Part of a small language model's weights.
Size: vocabulary 8192, 33.3M parameters.
Architecture: LayerNorm before each block, learned positions, no biases in attention or MLP, tied embeddings.
Training: a variant of Muon for these matrices, 872M tokens, 3326 steps.
Each number is 500 + 25 x the weight over its row's rms, rounded and kept within 0 to 999. Layers, rows and columns count from 0. Numbers have three digits each. The size before them is the row's rms in percent of the matrix's.

# layer 10 attention value, 384x384, rms 0.106, rows 68-212, columns 192-287
105:511525466491514490498529469459417469495534446482480493515545477538520487488454510503497494573517518452525514479509514497503518510532540521537523523461500524482510529475443513527486517526518485496485476507501492524492490481521494501489505469508502517498559473499481505469482468474481480482
115:531499492489523518485513546508521561497515504466515478537472503540518500486498521461522476458487486496529518490518469484474434506463494525492508486465544502503492429511511505480521508533486524519524506487501489513502508524518538463483493507473496497491532530475475493511534494530539457496
099:480495473492492526503499519500495480504481496534486490477493475493493494537516479500511502517496505481476547573502537532480462465547495475503478503489529503509512476502522497483473449496493500464498500539529527522493484553500494516531483542482499490520475488474500458535561498458488544493
106:525453512513479513522484509469498513535492536499504514492499509505524485472527516522513509465470499480505512506480490507499532533515470473513509509501442451516509562464483480497472501526487496539530512494501506488516496539456544488519562483531448463459536472470494470500473507571489519572
103:437478536518449503478526478508450533455471535460472510499486484527540530527488509489513509495477497533528490500466524523507506545455566481497506475478502464502519500495529524520488487524490518493478492506502535534455500485471491502480530490504491501472488470500442491511539484475427550534
102:516477477478458516481531467505504528523497533489498512531477514467470482543523497503509493486509508483517486479524474534484490508532497499502472511517517499504462481484484495493475517475498530514510447508491555518487517482488467502499500492518538482513466510477515478500516478474459511530
101:529450488470559532526496467520472519523515515499458529492463486505451518520491516510520518477456499537541472533529502498510543463523532495513514498482475481472499522519496547498463505547519537504468463508504507469510478502468486529470525506511498511475497517488520511468517482477487479482
107:476557515504486506476477481518497505455495510495484489468520513555475482560466505473514517502504487517496501498513544464524480494544512511532522489450488492500518520493485478526526483505495500515512520451465526499534518558498496484467518512503454513553440475515496512483456478571488472488
112:536468477497521495479493490522461500500508490495510488484482496500498529521463508463508554472456541455525510523523483524506512494493473515499488468499453499480490473451518509489481527515497508521476498521473479524499533469521485507478514527485510515465512490485493509473500509485514520519
110:565481514498523498420468493517494495489535527528523504501469507527502518458498497489505525481476506481504538468544490500485495508509494531514480507531483491520465471507489491486516492494488458518501460458512510545533493542485506551459488484489507477484463525488501506508522503504531477484
113:491487519523505482493498500519500493502510535499463459485477510488476480500478479471463504524505491437451479485451475487497519528487518542506495502542493457460504440474523470453479500505533530518475513493504505522489444485489441486492483469498470542498530495522501458511479489511506516516
099:519501489483484502520540482520496493493493476454488511571515547522462520499525464511487516508494481529500492525464525537513496505503503527494472498466500515560485474489507462520530448496513505511511465516508510460484515495517500490487460524494533520524560466463501547474536473496505516489
103:519523507501489533492494525483520520481524539523524505503508446531476506497518491481513431502505544527518523448470499513460515456472491533485512493543504496526566534493513489499485481532481517526484505485474518582524501459504491486493512502489488514469492510473467509515536493536496516455
112:492470496555490508490481494496541498518509490513491521533504499517559516527490480474530490558492567516523505525503523462512522471510505459486489443470564461482492524483476519514493522533512435551491462521487512484567489505504480530523523471502479481456465445485517518518532496523495459499
110:459505484440501530465511493521487509445544507524506468488485508526539501547510517502524488509476525462464497537458525458440519496520503543466526516473506493508484457498488491463470482474490552496519500518490512539486492473493458504527511490521501531540449501497514496479471486514511529504
105:553497545502470498550485510478504523492537493539474508541482513489537487497482533531494519522501518515507565507465511513477505466528517494468500474475475501511493550490519504482527484502495499483523511513501500523509482527505582510501467519507481491500487501534480495472474494505481544480
105:492483512517488501498456507496505509537525498531519544470511559475517462540490525526513519452496530469489452464481502473528501456563514506486545475505501476526524506469486501487501486455507484508482500522506502514513465496528498505514509538496490569513476478519509485512489549500478504503
104:498524473469507493472474476459523511489481506488493546506501523489494463474523554525501524468573532493529506460478482539503524497490526485505472498474499500501465473513476514526480476487502490484454508519462498511536513501556520478470485522506528483482487516514500503525488507518474491534
093:534509490562501487488482554505535495484495507461499511490517491462530475484483503480512541478441513491497477522466455488506521512495522523482527500516535513490490470466528491476502521501511528448548482506510465497496470507525468560508486467565531472533492523496510527476514466459528518499
105:478504492501502509476501478476475520440498497459520497485470530454493467500552508556484512500489527515500490503479467526502520498460517509507499486475470532491456546533498538541487498524511509522480542463465511503508504497492492494499485510470502518507504510529491531510500493507499487476
107:486465521512482497486510494500519477474492489524533521514471531535485487489506501457489514501517490475480495552530458537484480527460506515494525544462522525468473509498508492544447456485526484490477468527538482484480497506570543495552481479540503536518522520505462468547509494529519450481
097:495481531512455470487466508540468500545500475535524450536519521489512517505510507456464489483478527515478501485518498476524471515475476447474500515498517471494483496531486487482525490484495522511499496532507484472505540509526496495517490476527482490478567536530456515480513487518497488503
112:488480529500509511524491526490490472476483524507526504466490486510523479475485499475513481496546526499528565506449502499490472519509490523497522526475498480501469505515508481526472470510484461483565509500459511472538504581495511564443535522488488500472469511527473500538483479507520514516
103:487511493532548458492460482509479529537503531539450478492510481486505500486546531446509510532517506489481502492502500502494511472520477456460503517484508554542500446523516501500488532575479495498504542506479507476492440551474524499491484522495537450481467489502479516510504512524503501507
099:475525487469515503474507564489526480476501513486526455513531480526460488506543511529492520534502449479447477529529539515507454498467493515495477511534518489523432520485535473510538471422514501462477460516518452505510509538514512517517483553507500503530514536512547489514503515485519491498
105:502527508482530479538484514512496497513481511495493472476502479499506500485475494456549527536518471460455496524512522458509487505516605489494504522476481496445537508476476488438485529517529532476501496466490516499506502493522505460525503485522499551508519502476525493486511517488546498492
106:499511540487490533503507509496484473454488505528476557489556509462492510468478507554537528498509486494517507508475542509452496513508503486476488520484454496538529526476504503535506481483498501490482508487526494495481472522500508531472501533493503540499498481495459484517514478486507489572
110:457515521529542519504503470480449503504471478479487456486444486502488527521512510513535491576458512509531489554483489494509485523491497539493492511488494480488509529516486497467479505445500518519539476504488494471520476515510538502479500506562471514464498532497503529485502487519487512574
107:503511478496532483498511488496467529488469499475501535491495436511524517476509512504491501504496505504496470468488515507467489519507460501501478489481469468536492549564487525506509512570452527494517507459526495473526513529513546480511506490535514468514506536507489518513515496552521496526
110:472477486516534531517518499444486493473487529515514467510501527515470495470490501503497497481548496525515501510528473485509529496531491532542513478487516479539527511557495504506472474493494542486514504547470507520499455557503478487449490512479480470521450522490494488467480503514480445493
104:470484502517483487464493525479476479497520506515498513562521536523524498490468537478530472494499521490481541455503512491495493556471521488479466455534550482496487526468477495507506490485508495506481455494512466485487490513509508538494498501488470525543511510494509499558486506498492501460
111:463460522516541488489517466508534518507540477505482523484516522500529508517461490501510517499485489495462478508538543463472509454497517488481512511483478493506488492530476504492497521503509492507531474506504522497494456490528465487454490539513450513493508486521509506533451498519492490559
109:471495543478473523504525480472488497499498467535521464505503491482487522496501504493545578491495444473487494478469512484500527504476520458480489502515500513497525499516504513491478494529504498504513466514496462457515523465481542494525504487550476491471546466503554473509508467553479474470
101:454537462502480512472552509529503465488491508494509526495515502474480478522483479492515527497506473544481499465505511497546504454486496468504481517516496457515491460491451497478500527521478507511467517496508495516482529477488476513536491466477513459482509538497503505531547460518494521518
116:477456495478501505464496550530515468480510468471520505525512500524547493487456466495509471530484502515469519520519503467546475497500461499479518485493540471508478486519547492465501526522478469508496452582532539545468488507529516518480516491496511505479495487534495522505533464527458543509
105:490483547479490481474528533516494482495465517539511519484495469540489533508498449478505492504525446500518490460515537517492465471469569498483538483503454507516468510498517536520538488472489483520465471496497501482549520517451536482548521488477519536519512479504503526541464514486525482467
100:527475526510491532491495540495467492548492492534544454493494486497472489484478474486508478505433524496511500561495496539528485521463505515504495480466517507527493523496530497516523464532506465454479446551454504499504502495501509563516467510503514497475470475516504537534433486520485537522
108:530496470488499506470504525516516511491515480510492475520474468526499511527508479474511473488526501501537542505521508494502511470511509453500497469496515510530537476492496487512449506520503518545555462502523534494528531482464490457481522462458457464476514490509505503492528536538445505499
101:520471521492520506475487468518506471532491510452507549528504444546552510522453542520458458469527507499521494498500499494497505538547519495538495514460494481522506489519504475542509491517499526552480536519525479440489487529522481491449521490436507480536473486503507511501483489501529498504
104:521505453453506456442504522451479473462506489459504493500537524529471506479464473524518493521461505530483486441500546513528463490515492484513477497519486489532482480549492546507531485534478494494474484490506481512527534523506552518464514517498495446466523481500505522478529504506493549528
100:493539493498510510485494549492508536513498485466517510509522518509533503469508559520490532508499498537518488478481472515524503518543449481474513498491466437479475470512501502483530498487531488480521477497477460551486471484510535470521536525486469490533521446542478501537481511466506528480
100:476430526514483480506454471503441496485521490548492497495473493501527531495467531511474435504503492505506555500513542508469540533503488540533489486475522420502520527511479443502486513513483488496505517500487471470512479551538489504448477487518542496553484525544518496537465500438500470513
100:440504505493485476494478508509516545475506529471521465494480464532547515508524475524491531503475448525497512499467563477522513531486525468533485512501510548511502495494508484540522540476532522510517462478515476467463511510512508482490540471487529531499477526492519496550513521565529500525
102:499511529491459530517540484505448516521490489508522452456474509501476521496532506496491510506513525496520474494509436500466539450473506520521497489528513556490508559488501518541512507490517474530529510503474481517468444476521482454517514498509522480471512514493487490499526503481509473475
110:526498534518460529476534518492509464520472502485504497470484529489522530477467482515515491492496517469542517523546484543491478539535511522468519469526450473499523456539543501460498507458521491506510482510528489460500510462478462481519525526510480538467505468525487475492476507500499520480
111:472491488512482490487513548514527484533493508492529532509530495485491465481537476491498533521484488486474459499496516537487502478484471462531530437526534455465502507535498492508470483535520479532542510465486449485491524503468427535484489503490493499504526495505529487469491558494510464506
101:483537505520508489496496477493500507488486521500469502512469563476485506494497463490508503511463464517488509519464506498478521532517560505497450477508487478506485477551513498496527530490513521510476479511489483511503500513531509479499533458556459528495448527526512486494502460475483518518
101:525479563526510497499520511512498476442509537533507519509467530503527539505464514545542501495529477485457498523509527505573471535472477509478477476483518482475465520509540565503482485495488508484524476457486499513499483516480537466486490480441499508492480505515466498497498500482469521490
105:500483495510484505499494476516487515531520516506503450557510463482426489481526485463432531464516501495520526542478472466469519487497508475508541521485479488494508483446473507494506495508466480495468516539480503500495527530503488464464485473495512478475480496478505521499542492485500462514
100:507523536514491475511481509498496491483520485483472467492523479503509485519481523486496468507479439524530499487501499501495492495500513493476445501494534526490500452495506461453548484515468509498494456489487507479464522486470486512528533487510526511550547470535515490489507486499487537526
104:492552493489482517489498525517483448524487536482468517539477544493485493491499507466477517507502454482477503472521532483510542496474515454514512473517521509497502498504496493529435494492486509549503551471506504450510547524529510524489456513508518446481510486461485514494504521505519525499
106:479502489462527472510516489502454518468534503513470488504431453528463488513540515494537527490474481496477481494501468576482542520477464496471530488526513514505444513511484461528522475479513469473502497485492503456496481540481548519474481518514540500477497493523530535505496454464492504517
102:540499503488524469502517509525516518527494506507499508532541522479542587506491511519471496490484481523518422483514495531501528480481457540488479515513493522527506516532531568509495512508494501551522513474463534507519495478465493463514523485447532486484476501488473509484489496485536475485
098:512500526488489457500507500525466460512472485529517451489530531457472600477476497499537502484515521470524474481474512453478500568493505489482521511490455506488483537475522509513525463496524540500464489482521526505497524486500578527492445534517479527512468510541509490485487496519483561530
106:477506487493564481502519484514514496509506529509561532455435520500526470481499498488482502499517514484513483501503500489480486506465509478507480500494489540501508482503458508487510522516510468514503540520509469529517463504532514513474499519451523522473543500503487532502533509549489497535
109:454563492528539500487498507483489499536495528456521476552466494512525471514546535484481508549511518497493480485484484502533471502528446498512516506525514492507477481515489478458525509495515474492505489497503475498502536481504496492465483472522498471449514476518465506508521548551543490460
106:531458504501475515476514527459513493547480582502494495444506477487474507507489559528517486474508511452513479511492502477503518541520435518491508521493487509444518543540522502461484477526513517572493483516503533462490453519492503469468476514502543501508480480486496508457490528531522496503
106:511478508556481500507473515508469499493516522497485415512488526505497494487510520467474510502503510509534512481512476490567482502505503488547472519504491498505482561515497514504516507476513552496513510491565522490485481479551478503513493504465466468472532505516496505479496483497510513476
102:515492532508485530543529483513507517526494518507491507503511528500464555531521450528519516488540490443471521498428474497476472558483551514496496511496470540513494505495535529525467503513503480491469522513493488521476475525540529513507469504519438516525474494549506514483477466486522528485
106:545507511532501512480492483506455448496506549484465502529517447511524481577535515499510469510519493515490495508523514522524454512536484518510535506462470474496500508476481506460487504465476508489493489479455525529482517515513498557502508501487488495462488499481487463535500438440511522521
104:496425482501520480466446563545524525509507491521498513447504504482540535505476493478512512506522522498517543542519459527517459472456491508500477528492499481501511527489480494509508489504488499486477476542526500491485536487486465505528450476464538525446507520461494463515521517512525519510
095:514494518524543504531526492517489465463499510472514491495485546510506543510480452489459536521500496502530504491509505521514468499505526511527521485550542494471552481532508503506514540504500511514474539542549471483472506484539528471509491525479520554505480506511453522532550527492492501543
103:555482501543505475479501535453506488501482499491484510504542527515480472476512535490459530544478521549513508483458511493507460496515476501496517549534532480514487521522489507504534525491528530504503533562526489480522484534487471484496469467500488520506478544494476521469468494486515473480
099:507466489491492458552502508499521536475510545496525547484509510468508527487494547463456488475509552498452492520525514495475486502462492484504465483467491455528455513495535497514477492504489498519485456496510493485486487502515531506522493507450579484474506478501511535497525517533510541538
103:525470501493520487473530467475496465494487510512519477499513506496520515495526498490461519492459454498448502454511436500499481503532506494533497477491500464577504464477504481529471502530534489544503494496536533486453512475534462503509487531511510477443502500488494514492530537482510476537
109:453567477510445488518478497548493494525531480492493470506445510478488534560516509493513449565501444479477503494498506514476536538458488522538489517511483501526520520520485516503482541492514487488520551484509544483479533474516491505469497495489508486494500507526442488512457442476495455479
105:493501526499509584478493495486472531471515479486510494477490452488498511524530462518508516436508557498506450505469495498524510549560486538501490485532490514498488470483477480517494457483524489493474471486531497498514448519516486498479451482471499525502476465489537455490504512475466513540
097:449535483533493478506543517479470497504551521497489474534497465439500478472462497498534512526494447495476499490505491514510515542473559520490487512495493546501492474508471520498531474505494478505494450513474470454532471501526493495479497467519479529516490448473508505490457473475517482501
106:489508494451463477474532516498482501491474551481506474516472499460464504502479501482496538474527464490478500497468554509512496528472516495496519502502525501464497516518477514479509442469537524467523540522497533516484540513525476499534558517478474528464504485476472514424488487498508515533
100:499479493497500482450489568514503469461531455527513474504546471484486517504489479449496525528502500525523493507495518518508455460495501481524535520519468498516477534569476518490495514501510511525510492492513505489530524535523537466487504541539517456541528519499489520501517504540469509505
101:484475495452540523462451552547468528518520529552464526494532458478507532474503485495495471512489516522466495526507534486494481485471526533499538425459520496488498508485497481546459544528506481536505493466490484501496486482483542513497501519506477510519502491473526504495512498486508468484
098:479435494481474492531448528537488499508472488458463520480485542508529481482500479478488480474518489506451469442513499498512516460563506494474521517496512514478518491481478535467519472521496543491518548513477479450495530498535472470473496474499540488494515479484461515472547520489508500483
092:491531486521509466547483505539503488510463488501523508493503523505484551512488504531497502496515491530490484516544528444507523464505483483517496561517492484538485494515481472510468522486460486515460470502529519486507462474499494554510483530481502498513515460532505452519512549523531534528
100:507537466524499478442503507477572484493490529484482474542465518576490478458532496497487502500527478522501519490458475512520457506522478520457515492499447489477508488513485501474502421518500548488571561465531526498481486455498512484448475506506500466472467511505486497500512496505529495469
097:542516476499461503528473495504505512471498469485479481458515490493529536543502496482486564486484481481491515511518537495510441519466530472510464462516515504516464531533536480546450520545537542532485499480503471490492497463491517444526487480491514529501541482479524521488491455483512501489
097:477485487524511519500498487452533487511501541490505520517520529519523496518530497529470585520496497509479509493490482530508526497486513499536508498475449513534521524468494506570493493497494510492472511535474459521483525465489480568518493467518564548532592515547518508461509480488452469503
096:472518489502482529487539504488516517525497429513488447464480460495446532461533457495560454490527495473467501529521512497503492490516510516482522483506528474479496507518515447490516494485517475462484501512469477483496499539523495462474557546521518500514473460495460500537464482477493489500
097:450513493467512494509519485463481513516514471516520535538528532497515497533493465470524531490472521484466501503553495466507517520486487472530528498518509496487504549489509492448476473512512529524531471464490518499506464514483487479484516412494483514489495498490462482483505434520504530494
106:482566490560502513464491514525514546496493527466529472500493520517504522506475503470470495519504506502461496490498510528494480481489481529440492488525460460468438465511471507512492471505495504530525519469510483490501504468516544462535473504461474511518505530500507486503466465509458526485
100:505518518532473502485499492535503507508503559435480481499458480509545521513469501474516549557475514507516485477537459484473494485496527511506443512500502434498534528549533481515461479501484487521510528468513511464484486475456484459509485507482516525493524516487472482484485448510528489542
104:486505527488515548537472516490500459495493533536537547522494508506482499500486514473519491509537529501514476516477484446533496497482469502475557514486557482516495465507508508468491504493521489529522503455510459513499519532464513513502440540490458476518538521491484479545475478512512472495
096:483498509525486469494519512495496482532475494484515465475527531518491479490492494505481500508489501486490526467480506450468489530488518518540493555529536491512447490510475505483470462485474470532524483467529521482487498522495502435475527523452503514469502526499483496474500510509442492494
096:468529480456544485512517510503462501495528529523523511549512509497522486474523528455468489523488524515515535458497503511522468525468497543468501499503473480493443532512473443499480491488502460526484468501496470488505506535463527570508505504489471486495496536537518505512512559540472510516
105:490492448502536528497519506483508469509500551518517480491480484524481506522534515505515444475528479497484526480491458490499481487453541510476492492528540560521542513446504451522526519551503565479451503499504534532522540471517506503493485553542557506478487535464483510491464506433502522497
098:501446492467495452476525448524535498514533484544469526473522532544495514484502514473504523526480512457522467495519506489486472482471461481519472479537486523498522490462485492501524519474486503508541487490516513495487472446477540447506482524541498485506510482494498499538477524495466507511
097:471514507530514495488462508474522497463531482478551467496515498522486464503487469499454510501499527530492458548467525481499522539524477492495590492478461494465525456478486486458487488527478483527527483535515538477484486528520549517515497509509524510513533492458489491486507536488511492499
104:484514503548507493497507521509512527501514544467488524460482480493545528480493482522459501517492475511470514489505500538469554504515518540528516449512496506477492524515464465519523473507525498534487491522472526485450525529510478499518459516516529536517496482494504512505475499460466496476
100:488530488500503517513572508442514522503529439435532492481480519499493486481442518476489520521513505485489527498504434493533501514495502525515485561511483509509503501525524494500480506494491504525559516521517467533531478479498521439510515479520454506534477517490510502524462523515444516477
106:508508488464520523492496529459483478455470495503498560482507494506560468470514538504525479461496511480533546489447496518516564553512440484522515504527483487500487501515523510513522486519501532487513492471542475487507469462500524535502488482496460508532513513460477556463532527498474528522
094:508533512524485520486492543534465482511484504481486523506477477448524475537510483526489490498462475507489455506486474492468485502474494497524520539480537522511513520489515501513472501471507494513505511482491520491464499478443492480463499507513538517524524515484532458428507501541508501537
097:508515491555475474548480457497515546508531487496486487508495497483470469504498532493504453541500503510515504487485490496489480518517452495482501523466516481458557500451463489505490499496540436529494514510489508508497502489460508460490498500487501500473461512494480493504483473494490504512
103:483478505530455482498533496517500461527494459491504471483509525511507468488498504527507520510518514518483483523502513480525514529493512504499514509509510543474478496499492499496502517518478520540535500482507491474528508465502453493454493538459481507489529461475522531455531503492524474501
097:498527459480516500471555488459466479507519459487509516511506489507489465521507535517513498491526514513491536476515506551465517578491446495484480563532512511511478466486527477483513535561449493476543497421503490506484514537508473512485527499523461440511499494509517490524488515477484454463
097:522511524486475461525523527524516467525507499499523482520466551540530492463513448525510494456448481477502533520475501482496515526459533463501533494467477524477465547491546543520504502524518510511491541478539510467500481519493448508471485508521517490510553493479504498521552520517462494519
107:481517546443530502482517492548510515543515548490535510546477518510473490486476457546506500445498505512501493504518520498517468471544483508494512482527543485530528520462473477538460485450478480477496448451536494444521493507499521490514484530507496525531485488498458480506472475550516543508
095:524478464534492495534475505506480506542548521473475507504528549512500526520449459496461491506496528522517470570482518480508508480533505520512520459500482529486499488517475481539464502518524455530541459518528519514496482520484492475447458484489528478447488520536533495481532552458474512506
101:446541546503480476442483522535529540475511495445492529472483478535522500510504512453526499534500501519468491521477518491491494479496541480502481454523516469512509473496479496489501507493529504521490464549505545484498525513486473533478503483533463472514506488508469448506539522493463490447
106:489485512497472512478540515534496505499501507513485481504473486468461488507531504548468501510536465473493559549464494524499518466502496481502483515479527473486508482494469492469531492495512505435482530455462525504485511522507484498477509477515544523502492531515505497489545468500507480505
104:468487469525488480498521472509479488492527490507532497518486483497490498480486480481478511464486527522510470478558507483513502477488532548505540475485509462449543498495480525522484491492478516494501468458486507505477482491533500468486506512514463499477500472537518529502525514511516527519
103:489497486480499479519502476517521480512484484479499504506479490489539514529474493504485505511549495500489517491484503510496440500452498512511505502536578493472482479488513499504473487514490477492502531499522503515499546531443526531503486474494534466464517482449505552502510515521532484523
098:474487496483513509474493492516547511489502528450550541489491501496496529515517503517486482523504503476472519520535497526486496486512459517505534539485489487498493492475502516528471511485506463460470533544496487477525521482499511535483478497525522552486526489549550493448555525512472510480
100:509505484485512528526517492495440516503495483546515517512497509530485501535527500481525483483510481536489483507479471505498512489472515500507495530495471512497480525481486527476556516492517526489455494471504502475494487491424507470533520520517485434491497493513491507497528515561487479515
104:525486525492500511472509492512531492509432507508488510510499530470467508486523546534499518474478512489525512509456520490477502513505497514501497480465508490515510524510500507530502528516529487486548474493505516521430466489518486514509516451467516491489473480520518512511482470471531495475
105:530529498497500489505482524461522536504481482529522492469466472454482518473549501492517484510504523508494507473513516482475477509460469482527466471520532502464469483541558531529466513514494526488495517460487531532496507523502503524465547498490466507549495434519481529476535451524495470537
102:480490470562490496527524512476549514526484512537550478535510501537540477533514500488507471517480493503487485477484496492480469491531541494477484524514559534501517526542523464509527506545493479580496460496562459578489480474446520499483499492543474464483489508509493531501502460495482500476
099:467465506499508507504540553502478504537487479478511531480433534457476510477524503536487493462456497513495486528534502504492531495521501461460521444464499462498478496516498516484447497515484544505559473474468479515492527525519487524462497517517482491520490555548512478501529527516499473502
099:513495518534472508505480506516493529490494495489485547480502544498497490531517477513521507546496500476479495478518530513480534468506487500480498515487529524519521533481516493495445502487415531527500550504459493474506516488530517491468499481476487558493478504495460518536467483502508530531
098:517477510502477510471498518498482513478474496485441461494471456508531479486508469522508440511529459458479546513515525449468526495470505491467539495527510459475501521477533490488527535478541507483514522507479454482477464459501506510501456503529551489507545538464461484486466526491530518505
107:511532559524551468529538479476500495509480470515490455517525458473468509494527514504503514485536462478494457525527493496484507497542525517481451501505520529452512473502474501437522499467519478469458485519486548526519490482474496509448486506471478502498477426537465452518560528473507485503
102:499520496553488517514497501507555461499508510511518490510455522522508511487488479456503497518487453517446488506495483499482474510516509487493485531532493506539485483512506502474521498510461533487530481516490554469479514454506488500504519508459510521451482494492576517479534514514538498499
110:476523469519476466500531488518500530477527503484520482494518484489448453493506479527495525545513478478517494493520494490496516491495482487499502562509524519499530523516505519495450498527485506479505501476507498496511503572542541492493483533493510552472486501524505480554478512506502482480
098:515478489472497507466482456497502544474515456512530455511535442546536503500511467472491503481523528461485491476498493449482502426456553487495509505475577529548482472515465477501493472483511505500490479443485519528484476551533477485474504534475536540561519477500485497525488457493501508492
104:486527494544492498480545478522501491492496520484498504486491480547545518493509497496484506522493443492466534513475484529517527526536523489547486511530493475522482482519538464507531505493523529537519526531464500461479528505481450524498490504496488495517483520511515526514504472526517535525
103:483486438507516485537476527460503531476466476481507458517493517504526498467499515492459502515488498494511462455473539519499461500499487481520444465493463506518468519521518497501492492499488555504492505465531519474502503454457576471493467518509494445519510513483456538464448469524501544469
109:466499510507508498489516516511490497522507459471528499510474479483535447517451539490470476500488502499513448518509495502505505525518538540467503574511501512491517486511483498536529540443500488523524545521535546447494481518532528556498503469539512447492483469502521484464461514489522507489
105:516486482536516518542484480468462488522517584502503519525508491497465468441499503510491536527464487517514427508531529502480502480507498516491525514444535512469508506492465516486488498507495447545464495493526497522465480504551558499520489509473542516482522491533541495473507486512507517510
098:497492520588526525513502474471510532505517473537481529507520520466510470471478470515508504499499523499472535525532470559500463498539477485477518547496492518522514506442506514520522503534466445537516491503521500525518450510420486490473535491457481535486520525505484545476513485502497481476
099:499550469466533494508515494499515505510514514476526524522561481509528491510499513495481447512547523517470501484570507507523475555515466530505503507537510502483495423501499482513494507464514495521473485449495503525503510504479520481520515492512483499502493514518472504463492530493485502519
100:516510457515508476526549531492520535481456478486495496521469532476453494458529525524536491550488553503451512454514518500495472520498493523514481480534553488505503511512502566525478513509491499503539567498535529451493479510551495480472468477536497475471462459485498525491528470511498493521
097:547469496475488499515458463466486503519471475520460461474512512457490486501557528531464485536493550484503511511498485535539506523471497465517488523507449552460474488499493497493513482474506523512553520480472459461465518507503529505524483480465508545453493483473505491474483525533522470511
103:494504480508482460525519494505519523533535565515517504510484502498489481464508502495489462481481495501466513546473486515517497466495506506499511527419474539500516522490478501477525490503485543434466479513517515515478540541556502487499485537509452517472458530449476515496505517480505530468
104:519464504520451484532479488517485476488516504482458453498505487508492487485516507495546502524534490495485517474531490537521467513496503504514512468501493541515505480519503512542498499500521492485480510437491492503514490515470462486463515521491486502498463464494485529492441490508506526487
101:516505469535527527479528501546479516484483541481498502497490537568471521500471492514537479575493471492508470551485485497482511465520558525494493529504515510528485509477481482432516521472511503451465478489471529501495506500542512505497530521459531520505471493468482456483512446467524492489
103:515496502481535518486517487511514511484511489459504455477513507484530500514477500477487490480497464451541519533547508461501477478503461469495509515483508438535507496525486509446476533499494490513519492525489508539445522484469490484504502472478499462530508484500484492541509510533522501465
102:483446471488537445521503483515518526465482472533462473496505489484500497494525496492517476465514486507477533510488472483516502489528465523512518488487470522537479510476510445474518528508466482489469496495470525523475497505533471502512516492466560502497457494534494482523508463506522522511
107:478486493495561557496489458527492468511473483453524508528511524501478506488481463452495510523450543495535471485518513485486501454541510487464544533496474509523496510494497507538504473503481512506521489513520464492504434476505482530461495495477492526491485508473489487486565491489452505573
093:478490510499476507485533506518436450515492515523478572505514525474477515473473519472489529508477483497513507467467442479481524456502490537488474508496510540495469490509465551535534488507530497545457508534475499496492510482486540445513465510514504470488483496507557429499525511508562483488
106:485557505513491503466452492476483487455463482499498468501470472509490443516487572539478514467506467467485467499512462507502533487485477460498500468491525476518517519511486525527481543487504520535513557430452480550508498548503475533501482526518501532515503504492479494466469485491440536493
104:560529542513488531479536502469507494475476497508532461489487533531482497518506509469483451515530509501503490527494483479491537543524505541502459505499493507521479510465507518496505512512453513459459529453519502462525459525515515491518503475486470497410531426502514468516513496464514485517
100:500468501507514461536486518479513486505484482453489501470500531482517507495512506462469526514480502509474468542471457521505497460492513518508474530518498517533522546512455483518537480509527498533466502545494538509504551466539501474476512503489486526493524510538479495485511485577492507503
097:443497555577490472495532504519476480483506508482509505460495472489500460513483497515504539504517476543514503514529495534492487467502480471478441506518474527489460520540504540510467482479503541484538492447498512498503532515472509510532523515461483532451460465519469508512495429511464447505
098:461520524487512478475514466533517504516494515494512508482524478546517507519517495497486468508532494523476458513471499527510503550448482510476471498511523491533503511485503488504526478437462487484549507491529455492506491514480492536473526460531497510522477491517510502520506528483506501482
104:529486497484511499526513495483480484459524517472498516498525493495489511501519490493521506505498528509507502497478506505491498508507485477505518488484506528471487504475483542478501492495490511493477494484486475471499501527484462514488505514489552468466531483547573474477494547466540470548
101:460480525494509496532505501510495485470507506483475494482523484477473501531454468488502517483531450512520506504468557501490487511510483498503473527505475514509483518503475514471458508505524493521491568525508493492477540492493484456502537480466509538501477533479532504438515531498502545507
101:492477479487477454525493568496492484497522542523508522466500451486513460508458533502534515475529545477510497498490526490485519489487533513487526472489529492486483507518488506455485492500475499499488489472512497519510487517497449527506474457479486518479510476480564478467544482546521512511
103:522483485492509517470497515467527514498489475499535514496492467498463503484508547537512483527494439496462463471501518487530501497512501492437465520508466497511500514443508477512458514487499519548493488476516506514481487465487475558476471530504538486504525491452472484490496467497516470474
103:463475476460467486521510470510521522453509532491536507528517502479475512500468472502531499490486518524500464523503511486490545500531532495514483494502496501553499528499504552494544476479471541514505485502519493478501490477503471488526476478500495519496491504493514553549459507470523558523
110:492544545407495517493482538563515501493522515504459465489470490493502497515473499511514457510507482495501503518479511468487537468535506502539521536485546495510480516479483528493518537525517530499496490483514484523484507513476503524520493524491540515507432468463545468524503525491472489466
101:472487483480475502507508497449494498504543445457494502458506537537490482518474521501514497503498464510497470458537462525542513474538477467522453478515511499507537471470455532524525501530462489495472523508463487500489519501555459529516479498480553493508517512501500515488539526527517499538
104:500507490549488440510539533531522502483504494492472473510505458537512494517467582532488481506525486456452510486511478480461507481512505510536493526455498491488544523549499492492529507506517526481521522510424552484514493515502510481445506512503510505469471521535498535501528522504446537528
103:487505498519494470500531516505465520525488461526488451476493428491508528530516502501451495469495476484473517509475494526504479480497511521517523515479499469520514481482528450454521517507501494524479481510478547517490466499493513475509495542479527500498504514546502488471487501544469486471
107:524516526500519487519477478505526529544507551488512463520514530485473516537488504537493521536506525533442589507490517464473498483475483496543496478492433468485503530488515513457524502485471512520536493497517521465512483542549538496512505507491491533504451496525506555485475459459506470554
096:487498519480520538510511482495475522502528473487532495530474524467494502510541494472517489496508520518512529492483499496509527465555498498518497511476506479479530551494519516503507524499499461496527484527533477474524538459515514525519518500516500474490512492460475440522522502464515518550
104:511523492480485482492474529570504524497519492503518501496542523504537511526484483480485494544518489560519506509488515505502459480511509493500491486469526513490453496486544500524509502514519504484479497553547480520482513508505493512506494527497561515457554541528484492515505488485521489517
095:525477495509538514512488520517512526507467480494522494500510522508499470481459498520501532552479515528491498466499453500492526481499538505512437507462532531506441479483495553503503498516489493498541543549508444544488540517517473510513539487510534477450472458469560491504530561516473519515